python train.py --num_hidden_layers=14 --norm="layernorm" --attn_scale=0.177 --beta2=0.95 --warmup_steps=200 --decay_shape="linear"
Each number is 128 + 32 x the weight over the matrix's rms, rounded and kept within 0 to 255. Layers, rows and columns count from 0.

# layer 6 MLP up, 384x96, rms 0.228, rows 244-279, columns 0-95
[[105 137 123 118  79 149 104 157  92 137 106 128 123 146 104 153 159 125 138 140 157 153  64  60 144 106 140 149 134 184 154 126 134 125 159 148 178 125 150 117 146 103 119 161 111 103 173  91 150 140  93 101 121 111 132  86  55 150 112 105 135 118 172 188 101 151 178  99 144 170  96  94 106 110 107  64 150 115 112  95 128 142 158 122 116  91 198 146 196 114  69 150  54  87 134  99]
 [115 132 112 145 142 152 110 123  86 157 113 129  69 139 125 153 125  87 190 164 122 124 149 145 132 149 155 104 189 133 208  75 131  88 107 121  77 148 163 130 139  94 106 123 144 107 146 190 159 178 109  88 118 143 129  96 132 153 120 111  83 121 190 220 101 131 174 153  81 103  54  65 104 120  42  98 178 145 129 128 142  98 111 113 104  96 186 109  71 153 129 174  70  96 187 154]
 [141 178 166 162 148  89 138 195 132 107 153  95 183 144  58 119 148 100 138  82 131 119 115 132 180 142 114 157 142 138  71 130 106 105 101  98 176 155 174  84 104 113 112 129 186 111 125 117 172 135  95 154 105 148 199 100  96  94 146  63 136 172 120 118 113 108 161 109  93  83 116 149 155 117 161 145  79 160 148 141 147 127 119 133 103 185 125 133 116 115 155  79 148 107 134 200]
 [106 101 112 121  99 128 219 152 122 151  77 121 141 182 120 100 134 106 146 167 125  98 135 127 119 133 117 182 166 102 170 114  66  67 155 126 126 187  99 137 175 102 190 129 119 104 102 151 181 109 123 109 135 102 101  97 159 107  86  56 179  98 156 124 147 196  93 151 138 119  88 136 165 179 118 101 133 146  87  86 140 143 128 181  76  60 115  70 160 120  80 113 154 116  76 130]
 [120 175 176 146 156 142 156 125  87  56  83 134 138  99 137 162 107 111  65  89 115 116 131 135 188 153 146  81 145 165 159 213 124 124  95 115 132 133 138 155 135 133 139 132 201 165  89 148 104 128  93  72 137  94 171 151 123 120 139 178 145 136 100 160 116 131 131 127  98 130 161 117  66 100  86 169 146  84 177  99 150 107 125 132 130 156 113 161  68 159 168 141 134 138 147 116]
 [123 186 126 145 148 143 102 181 154  96  98  85  69 104 101 127 173 136  88 151 106 153 104 180  88 118 141 129  98 170 119 124 135 144 126  78 131 160 139 122 151 118 149 100 124 110 182 115 131 129 132 164  77 132 158 156  95 133 114 131  80 114 116 112 123 101  57 129 120 133  86 150 170 113 114 154 134 125 149 154 122  92  78 169 147 159 116 126  88  82 177 146 194 195 131 170]
 [121 105 100 149 119 124 182 140  55 123 140 144 132 142 138 113 114 113  92 146 121 141 119 128  91  90  57 136 123  91  81 165  86 117 147  68 175 137 106 100 120 124 140 118 105 234 163 167 120  97 166 136 130  81 174 142 153  99  97  80 150 136 134 103  96  99 156 160 116 179  95 195 151 122 121 146 179 134  94 128 136 150 138  54 112 151 113 107 115 119 102 116  68 177 124 164]
 [104 105 119 157 166 100  92 117 191 125 108 144 172 156 112 129 135 136 145 114 200 158 116 133 122 123  85  80  90  93 116 112 129 113 111  90 115 138  79 108 190 130 115 135 160 111 132 114 151  86 129 100  94 165 155 110 141 126 119 109 115 118 139 173  97 132 130 154 153 162 132 110 104 123 110 127 103  61 164 126 110 110 143 125 101 127 138 113 142 125 108 168  85 142 166 130]
 [119 128 117 114 106 124  80 150 137 127  63 119 141 126 152 136 195 111 134  34 113 131 151  96 184 156 150 138  81  97 162 107 157 169  93 135 168 186 118 129 147 149 153 121 154 130 176 149  75  98 119  91 144 181 142 142  98 170 136 138 150 154 118  95 124 141 103 119 156 194  98 164 130 138  80 101 155  84 134 118 161 140 123 108 151  79  39 174 137 158 103 118 142 124  80  76]
 [122  84  87 125 117 151 133 142 107 133  73 106 164 146 110 168 112 180 125 122  98  96  93  76 196 108 129  81 113 142 193 155 118  42 141  81  98 105 140 117 187 119 145 133 187  92 145  93  97 139 145 163  81 111 136 123  61 127 162 102 158 164 118 147  92 149  61 104 171 126 134 100 103 155 158 114 161  80 105 151 142  99 154 122 131 119 132 169 103 134 116 180 150 192 131 136]
 [122  86 132 102 107 138 192 153 125 108  63 121 158  75  99 140 132 178 153 133 215 140  75  90 149 141 164 128 133 135 104 146 127 160  63 106 172 120 145 111 143 152 124 110 123  51 152 170 146 181 131 111  96  86  94 109  89 142 141 144 136 158 112 133 112 105  71 125  59 164 123 162 102 165 173 138 131 102 162  90  78 141 135 133 153 100  69 129 118 182 100 140  68 131 126 154]
 [157  99 102 131 113  89 153 158 123 101 137 170 134 125 129 103 142 187 101  69 133 183 140 146 141 118  66 136 105  89 105 151 179 160 160  25 116 162  94 121 111  97 163 150  75  96 154 139 144 173 157 161 169 180 106  79 116 129 114 131 134 110 168 173 121 176 119 122 147 146 173 105 142 173 111 155 117 152  72 126 108  97 164 128 122 114 158 113  57 123 126 124  70 107 124 161]
 [133 135 161 180  99  81 124 160 101  79  79 158 115 133 130 108 106 156 100 117 124  83 141 119 129 179 142 136 144 114 140 108 159 133 101 160 139 180 128 149 141  83 130 123 130 116 145 118 128 130 145 115 149 172 105 144 154 118 187 147 122 141  60 151  91 124 120 118 136 115 140 158  87 120 132 111 128 149 148 135 156 121 110  69  95 116 114 117 132 134  95 119 171 177 132 129]
 [107 149 150 117  80 131 147 127 150 133 116 130 108 108 122  74 120 137 111 110 114 139 157 124 150 138 160 114 131 174 211 142 150  70  86 116  79  96 215 100 127 113 123 147 131 171 139 148 175 117 158 153 130 164 123 128  72 123 129 178 125 149 106 124  90 156 142 154  93 110 129 141 186 174 109 135  95 172  89  87 128  98 108 128 206  99 130 130 146  95  92 178 186  95 155 135]
 [103 181  84 123 129 135 153  97 135 145 175 117 125  72 127  98 101 178 164 143 113 134 144 185  96 114  70 105 158 160 115 137 177  90 148 128 133 121 162 134 143 135 124  91 145 228  99 140 131 104 236 127 143 139 164 121 118 122 111 132 172 160 115 112 135 144  89 127 116 144 106 121 150 119 122 144  80 117 147  97 147  93  78 131 192 126  93  98 132  90 140 165  87  94 115 155]
 [181 164 116 174 140 156 214 103  70 137 171 103 109  68 103 103 201 139 161 141 105 199 175 136 120 170 126  96 108 147 137 150 152 152 102  85  57  94 136  99 121 168 130 107 108 140 165 140 207  98 175 141 107 155 104 109 100 145 146 121  79 184  77 140 159 135 140 200 117 138 124 166 105 126 118  81 113  90 112 115  95 116 124 152 182 117 111 142 107 183 173  97 144 129 167 118]
 [147 121 115 115  98  89 173 126 144 120 116  65 118 164 143  96 120 148 106 140 134 211  83 158  84 139 122  95 137 119 156  82 121 154 153 125 104 168  92 126 168  83  81 157 169 124 113 176 123  74 147 149 162 118  96 105 127  57 119 107 110 185 127 170  97 132 152 201 130  94 113 185 160 135 115 121 121 122  50 122 117 137 167 135 125  73 121 139 112 186 160 112 136 187 134 118]
 [111 140 112 103 112 122 165 189  85 224 159 104 126 124 122  87 161 122 185 173  89  75 101 129 120 128 110  77  72 182 157 151 178 130  94  95 156 108 152 146 157 207  84 129 140 180 100  81 104 139  70 131 203 154 113  93 113 150  77  93 144 174 163 116 121 132 103 116 101 176 161  59 115 169  92 116 134 139 107 131 116  88  88 112 133 130 122  80 156 119  66 122  99 119 116 147]
 [154 148 169 105 124 131 135 158 141 132  81 154 149 129 131 152  76 135 146 115 152  91 144 116 160 113 157 157 152 111 144 167 100 178  88 135 111 112 112  88 158 140 140  77  97 147  74 148 113 116 139 124  99 129 118 137 173 128 110  88 140 174 115 128  73 145  88 150 179 146 114 111 117  75 183 145 114  80 158 114 150 144 134  99 112 110 102  92 131 159 112  89 183 105 165  69]
 [124 132 140 120 155 145 168 127 156 114  78 131 171 157 125 119 151 120 156 114  98 124 173 118  74 172 145 138 118 162 154 113  80 202  80 152 151 120 127 147 149 145  73 111 134 169 133 161 143 154 180 124 114  56  98  71 139 131 146  68 127 104 115 191  53 126 102 174 164  49 147 126 128 142  96  61 114 130 142 138 199 141  88 139 170 181  86 113 109 133  99  71 170 123 137 111]
 [203 149  95  82 114 219 183 203 171 139 139 172  96  92 147 142  75 121 133 192  66 105 123 181 159 106 153 160 139 146 109 143  90 115 101 142 142  95 111  97 119  94  80 150  78 133 132 107  73 148 166 129 134 145 111 145 106 122 122 144  61 144 125 108  95 137 147  77 136 138 165 133 143 173 166 115  93 134 106 114  93 135 142  97  94  89 167 159  84 123 130 146 155  99 166 178]
 [138 159 139 136 146 127 137  90 124 108 175 132 141  97 169  98 148 158  64  92 206 151 150 121 179  97 125  71 136 144  73 173 163 153  69  65 111 182 146 107 114 121 178  99 153 181 153 207 133  57 172 128  94 186  95  89 187 150 112 134 160 158 102  89 114 144 127 135 157  67 132 103 124 122 122  81 128 135  98  80  99 124 112 133 151 136 110 107  58 121  48 111 102  98 145  99]
 [ 99 147 126 155 163 128 143 151  82 109 115 124 103 137 122 112 204 109 127  96 164 164  78 133 130 129 142 119 166  98 148 129  90 113 114 158  99 122 101 147 182 149 163 121  96 134  90 154 131 151 141 118 167 118 155 122 132 119 110 148 102 147 102 188 166 148 134  97 113 136 127 168 226 135 140 118  95 105  57 113  87 149  49 147  91 124 163  70  92 134 137 118 105 108 158 179]
 [116 121 128 159 114 173 101 199 104  88 156 168 103 165 173 152 150 125 172 105 129 119  90 118 172 113 150  97 157 135 133 155  71 142 114 139 166  90 142 132 150 149 113 130 102  90 122 144  94 124 119 105  83 113 156 119 104  65 156  86 121 104 138 159  98 163 107 128 113  88 148 134 126  96  95 142  92 110 107 157 131 137 193 158 174 101 125 140 140 133 173 143 169 141 157 112]
 [155 177 176 106 126 145 133 167 104  40 107 174  82 110 137 162 124 125 134 153 153 152  78 106  95  82 123 176 123 140 141 119 146 151  48  90 217 183 226 120 163 110  88 153  56 171 169 124 120 115 115 156 110  74  96 142 111 107  72  98  76  94 161 116 103 166 182 112 125 113 181 113 113 134 118  85 126  96  56 141 127  91 135 168 130 107 142  57 144 107  50 119  90 162 158 143]
 [136 121 143 191 114  87 164 150 127  55 112 141  84 131 130 128 118 137 157 120 130 116 113 177 135 139  99 134 143 139 132 143 169 156 152 166 166 165 114  80 111 126  89  63 109 122  90 181  98 102  78 177  36 173 101 104 114  82 109 134 131 160 136  51 161 149 104 118  94 179 135 161 107 148 144 150 181  65 137  93  86 130 139 121 118 140 144 158 150 144  79 178  79 135  95 170]
 [140  91 115 173 172 140 126 164 139 129 148 101 175 161 110  87  83 213  85 120 154 151 126 155 146  76 133 129  80 138  69 135 105 125 167 110 116 105 180 130 212  99 171  99  48 124 197 120 145 111 185 137 167 153 118 113 135 134  67 109 164 155 124 152 183  68 118 133 152 153  67 106  90 106 127 124 147 112 236  73  81 169 139  90  82 123  97 136 125 110 134  89 155  95 139 103]
 [110  99 122 126 118 143 105 190 151 150  74 110 119 106 182 165 140 147 129 126 156  92 183 169 129 112 120 146  99 126 145 173  81 145  93 117 175 115 176 141 150 178 104  92 111 161 149 112 147 137 154 137 126 159 172  64 132 116 118 142 167  81 107 159 157 124 157 102 140  79 156 163 105 116 122 118 118 106 151 148 131 154  90 107 115 147 125 101 151 132  88 162 136 101 136 167]
 [143 133 135 113 117 192 123 113 125 108  74 128 110 139 142 205 101  87 106  92 156 103 171  36 128 148 155  91 137 158 156 130 122  96  99 145 124 124 135 158 139 118 115 166 127 115 108 153 176 134 176 105  92 101 138 128 149 134 150  83  93 139 123 225 159 125 123  93  81 168 128  88  96  95  96 136 178 104 120  96 118 123 103 142  73 108 105  90 125 131 189 135 124 155 198 175]
 [155  65 148 163 106 124 111 144  85 154 134 100 104 160  82 135 134  62 164 120 188 118 163 125 133 151 101 102  88  99 130 167 120  97 108 119  66 131  88 163 106  87 120 157 150  90 182 243 119 136 154 102 112 142  78 176 190 112 143 108 173 122 153 105  96  95  87 151  77 121  44 172 143 125 135 120 129 120 103 113 163  99 206 143 116 115 121 186 166 148 118 117 118 124 117  84]
 [110 169  69 137 172  98  68 184 125 132 185  57 112 102 121 108  90  93  82  67 144 166  72  90 137 135  94 122 134 123 131 118 116 118 164 125 147 148 112 156 157  94 146 165 150 129 128 115 180 112 192 147 143 166 152  77  98  98 166 138 126  95 124 172 118 130 104 164 190 125  98 113 116 112  85 149 135 136 148 156 162 135 125 137 105  87  94 103 132 118 149 156 127 149 102 203]
 [138 103  99 177 132 136  80 172 121 115 119  83 149 178 173 127 144 152 103 117 148 125 116 157 122 137 127  97 140  84 127 103 125 175 116 139  72 153 123 149  94 124 168 143  44 136 135 171 121 118 155 125 152 174 102 143 155 142 145 120 119 155 124  73 106 102  65 138  99 142 143 142  64 131 133 139 141 103 124 161 114 121 171 136 119 170 170 149 121 126 141 101  71 157 165  97]
 [143 146 183 129 185 101  60 172 141 107 105 130 178 118 114  36 167 102 147  75 122 148 143 135 112 144 111 117 140 147 109 128 104 122 117 123 135 108 150 134 197  68 142 122 120  94  96 132 133 154 131 179 106  91 175 145 139 116 147 105 152 148 140 180 149 173 136  82 120 136  96 142 196 119 100 132 197 138 174 207 119 123 128 121 132 134 132 115 131 153 147 127  99 105 103 135]
 [107 160 177  97 107  78 102  74  93 114 113  96 154 191 165 135 140 137 165 114 151 106  82 187  70  96 102  79 136 188 141 171 123 171 182 102 121 214 149 112 214 103  47 108 142 128 123 107 153 125  95 139 148 134 127  46 103 127 163 133 116 177 157 140  92 153 147  90 163 186 163 145 155  90  94 167  94 113  86 133 134 136  95 113 102 157 126 150 121 143 122 146 114  70  88 143]
 [155 159 131 160 164 151 120 127 162  94 146 101 106 120 191 140 141 113 101  97 154 105  91 102 181 155 155  89  83 140  92 111  85 103 111 113 127 133 116 170 176 104 131 132 124 125 111 123 142 109 105 142 136 158 124 183 177 146 148 131 166 124 119 149 133 132 140  84  75  75 101 127  87 102 112 100 117 163 183 181 111 130 142 129 112  69 142 134 140 104 167  83 120 177  92 141]
 [131 166 117 138 141  91 119 125 148 113 149 136 166 110 169 153 134 163 114 107 133 184 156  66 191  74 111 163 135 177 196 168 114  32  71 128 118  86 161 174 117  83 100 152 148 163 115 120 105 158  99 178 118 171 142 107 132 144 164 119 139  96  90 157 126 123 123  92 157 149 110 103  48 134 120 149 124 134 163  90 128 138 133 131 120  81 160 108 137 177  60 113 110 135 141 146]]
# layer 6 MLP down (transposed), 384x96, rms 0.2, rows 244-279, columns 0-95
[[134 161  71 159  97 132 149 114 127  90 127  98 136 135 100 102  74 104 115 136 142 154 184 163 110 115 112 123 123 130 125  81 113 131 106 146 218 126 168 184 146 153 139 130 103 111  85 154 141  88 138 126 151  98 121  79 148 178 142  92 128  52 149 171  92 104 129 137 128 142 124 154 197 118 135 181  95 129 162  91 156 173 198  87 164 105 132 126  94  51 136 158 148  76 125 171]
 [147 169  65 181 126 128 161 175 179 101 102 129 149 118 161  94 101  69 149 190 109 121 160 153 108  94 177 118 103  44 183  84 145 113 142 128 142 118 103  84 170 111 113  74 132 148 135 128 138 172 113 122  80  96  87  95 168 148  73  83 124  83 166 146 161  81  59 136 135 169 136  86 137  92 115 129 107  94 165 104 161  84 163 136 148 145 132 128 164 165 220 194 116 133 153 127]
 [134 133 108 147 128  73 100 100  98 109 111 105 160 172 155 158 137  89  94  86 162 109 111 134  85 139 175 136 138 123 112 134 120 134 163 132  69 130 157 181 152 105  89  75 121 114 155 173 111 191 140 111 134 114 108 133 186 112 136 111  92  76 103 158 103  86 108  86 173 108 136 186 152 155 118 111 122 164 130 127 129 131 136  90 145  98 155 153  87 124 180 149 152 111 143 107]
 [131  80 126 116 188 136  87 140 188 124 120 125 119 103 131 154 118  99 148 120 117 136 125 147  68  92 114 127 167 108 120  47 193 158 147  90 151  62 115  85  40 151 103  55 104  65 198 101 136 113 142  91 119 152 199 141 146 101  21 138  86 118 126 158  83 136 131 135 103 172 122 132 135 117  99 118 135 121 104  94 145 101 198 160 166 112  88 149 144 179  78 152 103 132 124 118]
 [158 128 122 136 122 164 119 138 130 175 183 131 130 181 109 180 140 127  98 128 151 114 127 134 132 173 102 120 150 107  90 110 150 142 164 100 147 137  88  48 126 181 113  95  99  57 132  72 135 171 149 162 119 126  97 111 147 119 100  51 114 131  85 110 111 126 124 145 125 154 125 109 112 125 113 144 160 124 110 133 157 124 148 162 119  99 138 156  82 114 164  90 173  91 149 166]
 [120 136 103 142  95 147  94 120 145 130 166 154 153 137 106 149 103 162 101 117 135  70 132  99 119 145 106 154 121  99 142 175 198 149 114  89 148 127  79 124 105 142 157  54 128 111 158 119 103 176 145 121  59 155 141 146 178 139 165 132 134  81 136 135 145 128 130 165  95 141 147 173 158 170 132  95 122  96 133 118 202 107 143 101 123 115 149 110 157 140 129 101  78  76 135 117]
 [133  81 146 152 149 160 187 138 150 148 110 122  90 207 159 145  64 100  96 144 186 113 128 108 121 146 116 104  98 175 111 111 125 152 145 135 195 166  75 122 141 120 170 186 170 142 102 109 174 122  81 182 160  93 170  89 200 166 173  63 102 126 227 113 151 175 112 178 162 161 150 126  89 143 128  75 100 133  92 126 176 164 116 177  75  95 175 119 133  91 109 100  81 134  61 109]
 [ 92 110 156 118 134 100 140 181 165 137 152 119 109 151 165 147 100 116 157 144 121 155 102 146 141 105 174 154 160 121 143 105 115 107 145 178 105 133 104 127  82 160 127 138 113 142  95  95  90 135 115 120 155  49 100 123 149 134 140 120 131 140  11 110 145 119 186  91 100  45  98  98 136 117  69 113 134 135 127 129 144 128  94 131 111 165  93 140 122  95 118 122  97 138 130 124]
 [100 161 166  47 147 140 159 112 135 128 136 107  62 164 120 131 116  94 147 177 174 106 132 167 139 123  95 141 138 116 139 141 229  66  69 124 106 114 106 133 139 147 122 109 186 164 124 174  29 163 124 133 126 120 117  99 114 145  55 132 154  89 117 136 114  81 187  73 132 100 122  78 163 144 152 145 177  89 112  70 146 126 110 183 111 100 106 147 144  86 142 120  91 147 110 131]
 [172  89 125 120  95 253 173 178 166 109  95 142 148 141  92 106 150 176 144 109 151 142 152 180  77 145 124  88 135  86 111  70 156 118 115 194 154  80  69  91  99 153 122 162 156 134 180 149  72 143 155 222 160 153 147  99 105 171 158 160  89  81 149 123 122 116 101 119 129 114 135 155  93 131 139 111 130 157 178 109 187 103 161  97 140 150  72 130  66  93  84 233 154 100 142 151]
 [121 178 179 154  37 124 144  94 144 120 107  65 161 129 143 203 118  91 164 186 140 131  92  96 159 140 199  73 209 107  85  94 102  75 138 154 149  85  53 133 102 123 116  97 138 147 101 124  96 180 106  99 176 159 133  99  95 140 105  99  19  63 102 155  94 157 154  98 132 117 174 152 119 119 125 121 128 104 139 103  99 110 182 131 120 164 126 164 147 139 171 136  92  86  95 105]
 [108 175 157 167 108 162 128 124 141 153 132 105 129 138 124 187 137 126 161  93 189 116 139 145 158 134 128 130 176 163 138 140 117 104  52 115 175 133 145 124  99 145 112 141 110 147 105 164 115 157 135 125 152 129 140 150 136 115 172 100 107 139  58 146 106 121 146 121 124 153 102 175 100 158 164 120 173 160 108 140 169 177  96 176 143  94 111 163 141 190 121 155 167  89 160 110]
 [143 109 112 103 115 146 133 100 180 155  98 140 144  98 120 120 144  83 118 141 139 125 132 121 142 141 107 149 126 157 113 140  85 111 166 127  67 111 175 108 148 165 164 153 109 153 146 134 106 127  84 151 138  90 133 106 133 139 105 114 124 148 231 113 145 157 138 124 148 142 137 150 142 135 124 150 148 126 107 133 134 133 142 158 133 161 147 175 122 107 174 152  84 111 105 144]
 [136 169 113 133 119 149 104 157  95 192 134 120  97 130 150 171 123 139 138  92 214 132 108 108 109 125 177  92 106 144 134 118 164 128 130 103 159 140  87 126 131 106 113 137  61 149 134 179  59 183 137 131 119  73 146  93 127  82 128 147 102  98 123 103 115 165 107 168 134 101  93 107  70  89 191  84 113 150  89 128  90 106 105 163 121 155 122  98 137 117 125 164  64 154 117 212]
 [117 139 119 160 144  86 113 132 128  68 133 150 100 163 146 132 105  46  97 164 208 114  87  86 124 158 160 108 116 110 120 166 152 166 106  80 126 194 116 176 129 128 154 110  92 156 140 131 148 136  95 172 115 123 145 116 150 158 124 136 114 158 234 154 101 123 109 170 172 151  83 113 118 124 105 117 101 156 181 155  94 178  82 103 109 105 168 108 144 128 101 144 106 129 102 126]
 [ 90  83  94 110 112 115  93  96 142 121 149 117 152 146 161  96 151  91 125 173 108 125 116 140 176 112  55 109  94 143 166 116  77 116 132  75  96 120 145 115 127 152 133 114 127  29 164 129 171 115  98 124  89 109 178 132 102 145 101 137 115 164 222  63 122 161 128 156 202  93 100 175  91 146 204 175 176 115 113 167 128 196 144 125 121 114 172  80 145 110 131 142 117  98 123 128]
 [ 89 126 141 162 139 145 105 139  95 111 123 156  97 118  93 138 146 115  88 155 188  76 124 172 159 160  91 112 148 136  90 120 131 108 120  81 175 171  95 104 120 129 154 153 168 113 133  43 110  93  55  65 140  94  80  95 153 179 127 160 118 142  85 120 163 113 141  37 104 111 133  66  50  99  72 125  82 101 128  77 181 138 170 127 131 183 121 197  92  75 107 140 177 155  92 125]
 [169 106 170 165 101  98 145 216 124 124 151 125  93  98 137 109 155  85 110  74 122 151  67 176 142 106 176 127 184 102  73 139 141 114 186  95 132 128 155 145 179 175 123 123 126  92 100  88  49 108  88 126  79  90  79 101 120 113  94 188 128 127 231  84  80 117  74 119 183 113 161  77 166 151 167 142 111 130 151 107 203 165 142 148 140  73  91 173 126 121  86  86 199  90 128  74]
 [109  82 112 122 129  98 108 118 132 129 142 105  95 115  86  96 129  44 128 144 126 148 106 107 119 129  91  94 170  82  82  82 130 110 133 110 131 127  90 106 104 108 146 130 145  79 152  77 157 150 106 152 147 163 152  94  85 110 125 148 141 136 109 137 143 127 204  73 109 114 173 160 158 126 128 156 111 139  47 107 137  97 152 134 112 126 111 162 138 122 151  73 109 122  79 161]
 [146 109 124 132 118 135 138 182 122 122 162 141 113 153 180  94 152 135  59 125  97 132 122 168 159  90 155 142 156 112 148 107 160 153 166 165 118 166  93 150 142 128 146 108 146 132 128 101  93 117 166 176 165  66 136 134 181 103 107 163 141 184 165 107 159 120 114 110 184 111 139  27 116 155 153 155 105 127 109 176 118 193 218 142 137 121 106  95 107 144 144 122 131 144 136 205]
 [113 130 106 118 152  73 180 159 124 155  72 156 123 143  88 148  95 176 155 118 107 137 128  72  86 117 135 149 143 164 128 104  91 142  97  84 117  65 166 124 185  95  99  89 145 103 101 131 161 120 102  53 120 105 129 147 106 111 124 180 138 130 126 113  78 114 161 133 114 125 112 119 168 100 107 152  73 154 127  92 106 121 122 141 149 126 147 107 123 194 120 123 137 115 103  52]
 [174 101 111  95 126 163 134 147 106  89 139 161 182 127  74 149 110 145 152 206 150 166 139 127 119 117 116  96 113 111 132  87 127 224  81 148 145 113 138 133 174  61  83 129 176 128 140 174 166 129 158  60 137 118 131 169  74  95 169 174  90 123  59 114 150 181 137 172 133 149  27 130 124  88  78 155 160 170 159 128 136 174 192 124  80 110 139  75 163 216 120 149 108 121 140  86]
 [172 129  91 167 119 117 103 104 156 170 129 164 122 135 168 104 117 148 103 180  89  95 187 138 162 117 132 189 114 119 145  99 155 149 158 209 149  93 134 132  97 153 108 130 149 104 158 121 108  75 118 115 121 133  94 148 138 118 122 119 110 103  42 118 127 171 157  90 123 123 121  40  98 126 124 125 152 125 107 127 148 103 146 130 153 138  87 157 109 182 109 171 129  97 113 165]
 [173 106 109 107 119 110 111  96 132 203  88  91 130  91 135  48 103 158 114 171  83 130 145 121 143 163 143 118  70  93 139 103 150 101 153 103  82 153 105 123 102 113 153  58 146 142  91 165 150 101 102 149 151 136 114 156 154 154 136 132 108 191 161  70 140 125 117 117 108 122  96  72  88 147 124 132 124 102 159 134 132 114 114 136 111 115 146 127 122 144  94 127 110  79 116 181]
 [122  96 140 156 167 147 196 198 135 122  94  90 114 146 123 110 172 171  89  73  73 175 164  67 127 142 145 109 173 116 170 127 131 205 105 202 151 141 161 163 130 124  86 100 102 132  80 117 159 140 166 162  86 180 141 115 161 105 115 233 172  75 232  86  85 104  94  90 197  86 159 126 138 147  89 174 138 157 210 141  75 103 163  89 120 159  88 137 109 130 106 122  97  75 140 171]
 [119 145 117 168  94 154 163 145  95  71 143 134 146 130 161 162 110 180  92 144  74 173 133 135  81 100 101 146 135 153 192 110 125 137  70 198 167 164 131 155  84 112 166 179 140 113 178  92 141 124 132 127 105 116 133  91  92 184  91 154 147 141 103 197  83 123 100 145 125 161 137 103  94 138 148 133 145 139  98 197 132 149 143 108  81 186 107  65  41 132 119 166 114 121 121  80]
 [142  82 172 109 131  63 137 175 125 169 123  90 144  87 107  45  95  81 141 106 208 119 162  75 143 103  84 109 112  70  74 177 103 163  84  95 130 148 102 154  55 155 146 102 120  97 229 192  90 138 110 124 120 161  84 111 126 169 151 182 215 113  95 135  79 121  80  63 148 150 116  59  93  42 141 149 128 158 180 112  49  29 208 154 124 116 138 119 162 112 126 152 142 107 144 154]
 [161 101 130 131 137 122 141 170 125  55  76 127 128 150  91 125 216 104 146  75 141 144 135 149 120 118 210 134 116 190 140  89 138 146 135 170 121 146 117 163  77 109 142 116 170  89 120 132 116 123 156 182 137 111 109 120 118 171 120 129 157 112 128  96 120  58 164 110 117 156 155 129 150 145 106 156 152 114 113 147 136 117 125 113 106 133 113 168 116 127 114 124 104 136 125 136]
 [ 95 102 135  94  94 109 142 187 112 146 112 112  74 134  87  86 107 128 135 153 153 107 164 127 135 142 167 136 161 147  56 131 147 114 139  61 108 103  63 113  84 130 100 148 139 106  33  98  47 123 138 134 126 114  80 111 137 103  79 138 143 186 109 177 165 133  98 126 127 160 117 124 197 105 124 116 139 170  93 130 163  66 168 117 116  60 145 149 162 113 148 153 165  83 141 149]
 [116 168 155 102 103  72 111 117  71 163 119 153 170 127 143 103 118 153  98 150 152 145 166 101 135 130 124 145  80 104 160 121 147 129 131 153  74 123 162 193 159 159  94 159 125 139 107  81 134 144 110 153 166 191 158 124 172  96 147 121 137 120  95 115 155 105 122  98  97 106  46 138 175 138 111 147  65 115 118 165 159 126 133 137 149 160 122  78  77 116 124 144 157 101 179 212]
 [155 128 107 147 157  58  87 114 157 122 124 135 148 115  65 123  91 123 111 130 156 140 118 106 168 131 193 111 121 112 118 143  99 121 170 126  98 131 115  67  93 146 105 141 161 103 111 144  96 101 106 155  77 166 122 123 154 205 155 100 106 100 139 125 184  74 140 185 126 129 116 138 154 152  90 150 164 138 168 136 145 100 157 127 149 119  91 113  87 132 125 165 180 130 107 107]
 [108 160 144  96  83 103 150 107  91 143 108 128 144 147 151 121 118 126 100 167 117 211 110 137 105  82 170 135 165 110 118 172 135  93 175 142 121 102 160 158 115 116  90 102 112 148  97 144 136 132 106 103 164 139 143 116  77 125 140 148 118 105  91 126 117 105 107 128 113 157 172 111 167 158 122  69 119 168 140 139 137 123 101 158 117 126 101 161  77 118 115 133 159 161 120 136]
 [155 151 182 173 149 143 132 104  77 174  81 146 136 107 112 122  78 115 157 125 111 117  82 142 146 134 147 101 132 137 137 109 121 106 170 122 154 121 150 117 114 114 113 112  91 140 170 128 119 126 159 130 140 160  70 137 129 200 156 102  95  63 111 115 128 134 104 150 115 116 118 115 158 112 161 138  97 169  78 119 141 174  56 125 191 131 114 167 136 143  90 131 129 124 121  99]
 [175 167 150 133 154 112 152  75  88 156 114 117 129 159 166 113 143 133 137 162 140 135  54 167 114 192 148  93 151 154 122 132  84 138 104 174 166  49  92  97 133  72  98  94 167  96 124  94 127  68  71 131 160  94 134 163 111 167 125 132 122 131  95 143  99  72 142 123 155 137  92 102 156  42 137 114  45 150 107  61  91 131 133 183 126  60 136 129 145 198 146 165  81 138 154 110]
 [115 136 111 117  98 109 178 144 129 148 152 130 143 133 121 140 124  71 155 131 161 129 115 162 108 117 114 131  79 157 121 113 121 137 157 131 117 131 124  98 143 164 142 119 209 102 128 112 135 139 149 103 165 127 100 155 152 165 164 112 135 101 102 162 176 171 111 148  81 136 149  99 138  99 129 155 109 119 134 104 142 138 130 175 166 162 115 153 113 138 111 108 164  63 132 160]
 [153 143 118 171 120  97 126 174 104 156  87 190 189 151 136 118 163 146 122 156  83 181  90 113 124  93 173 150 136 155 106 112  89 148 177 105 173 105 108  83 153 185 100 138  93 106  69 119 121 100 171 101 118 127 126 135  94 131 142 137 138 171 161 107 181 128 217 138  98 130 134 137 129  72 136 153  83 151 143 126 152 116 121 136 108 132  95  67 167 109 147 118 118 106 168 128]]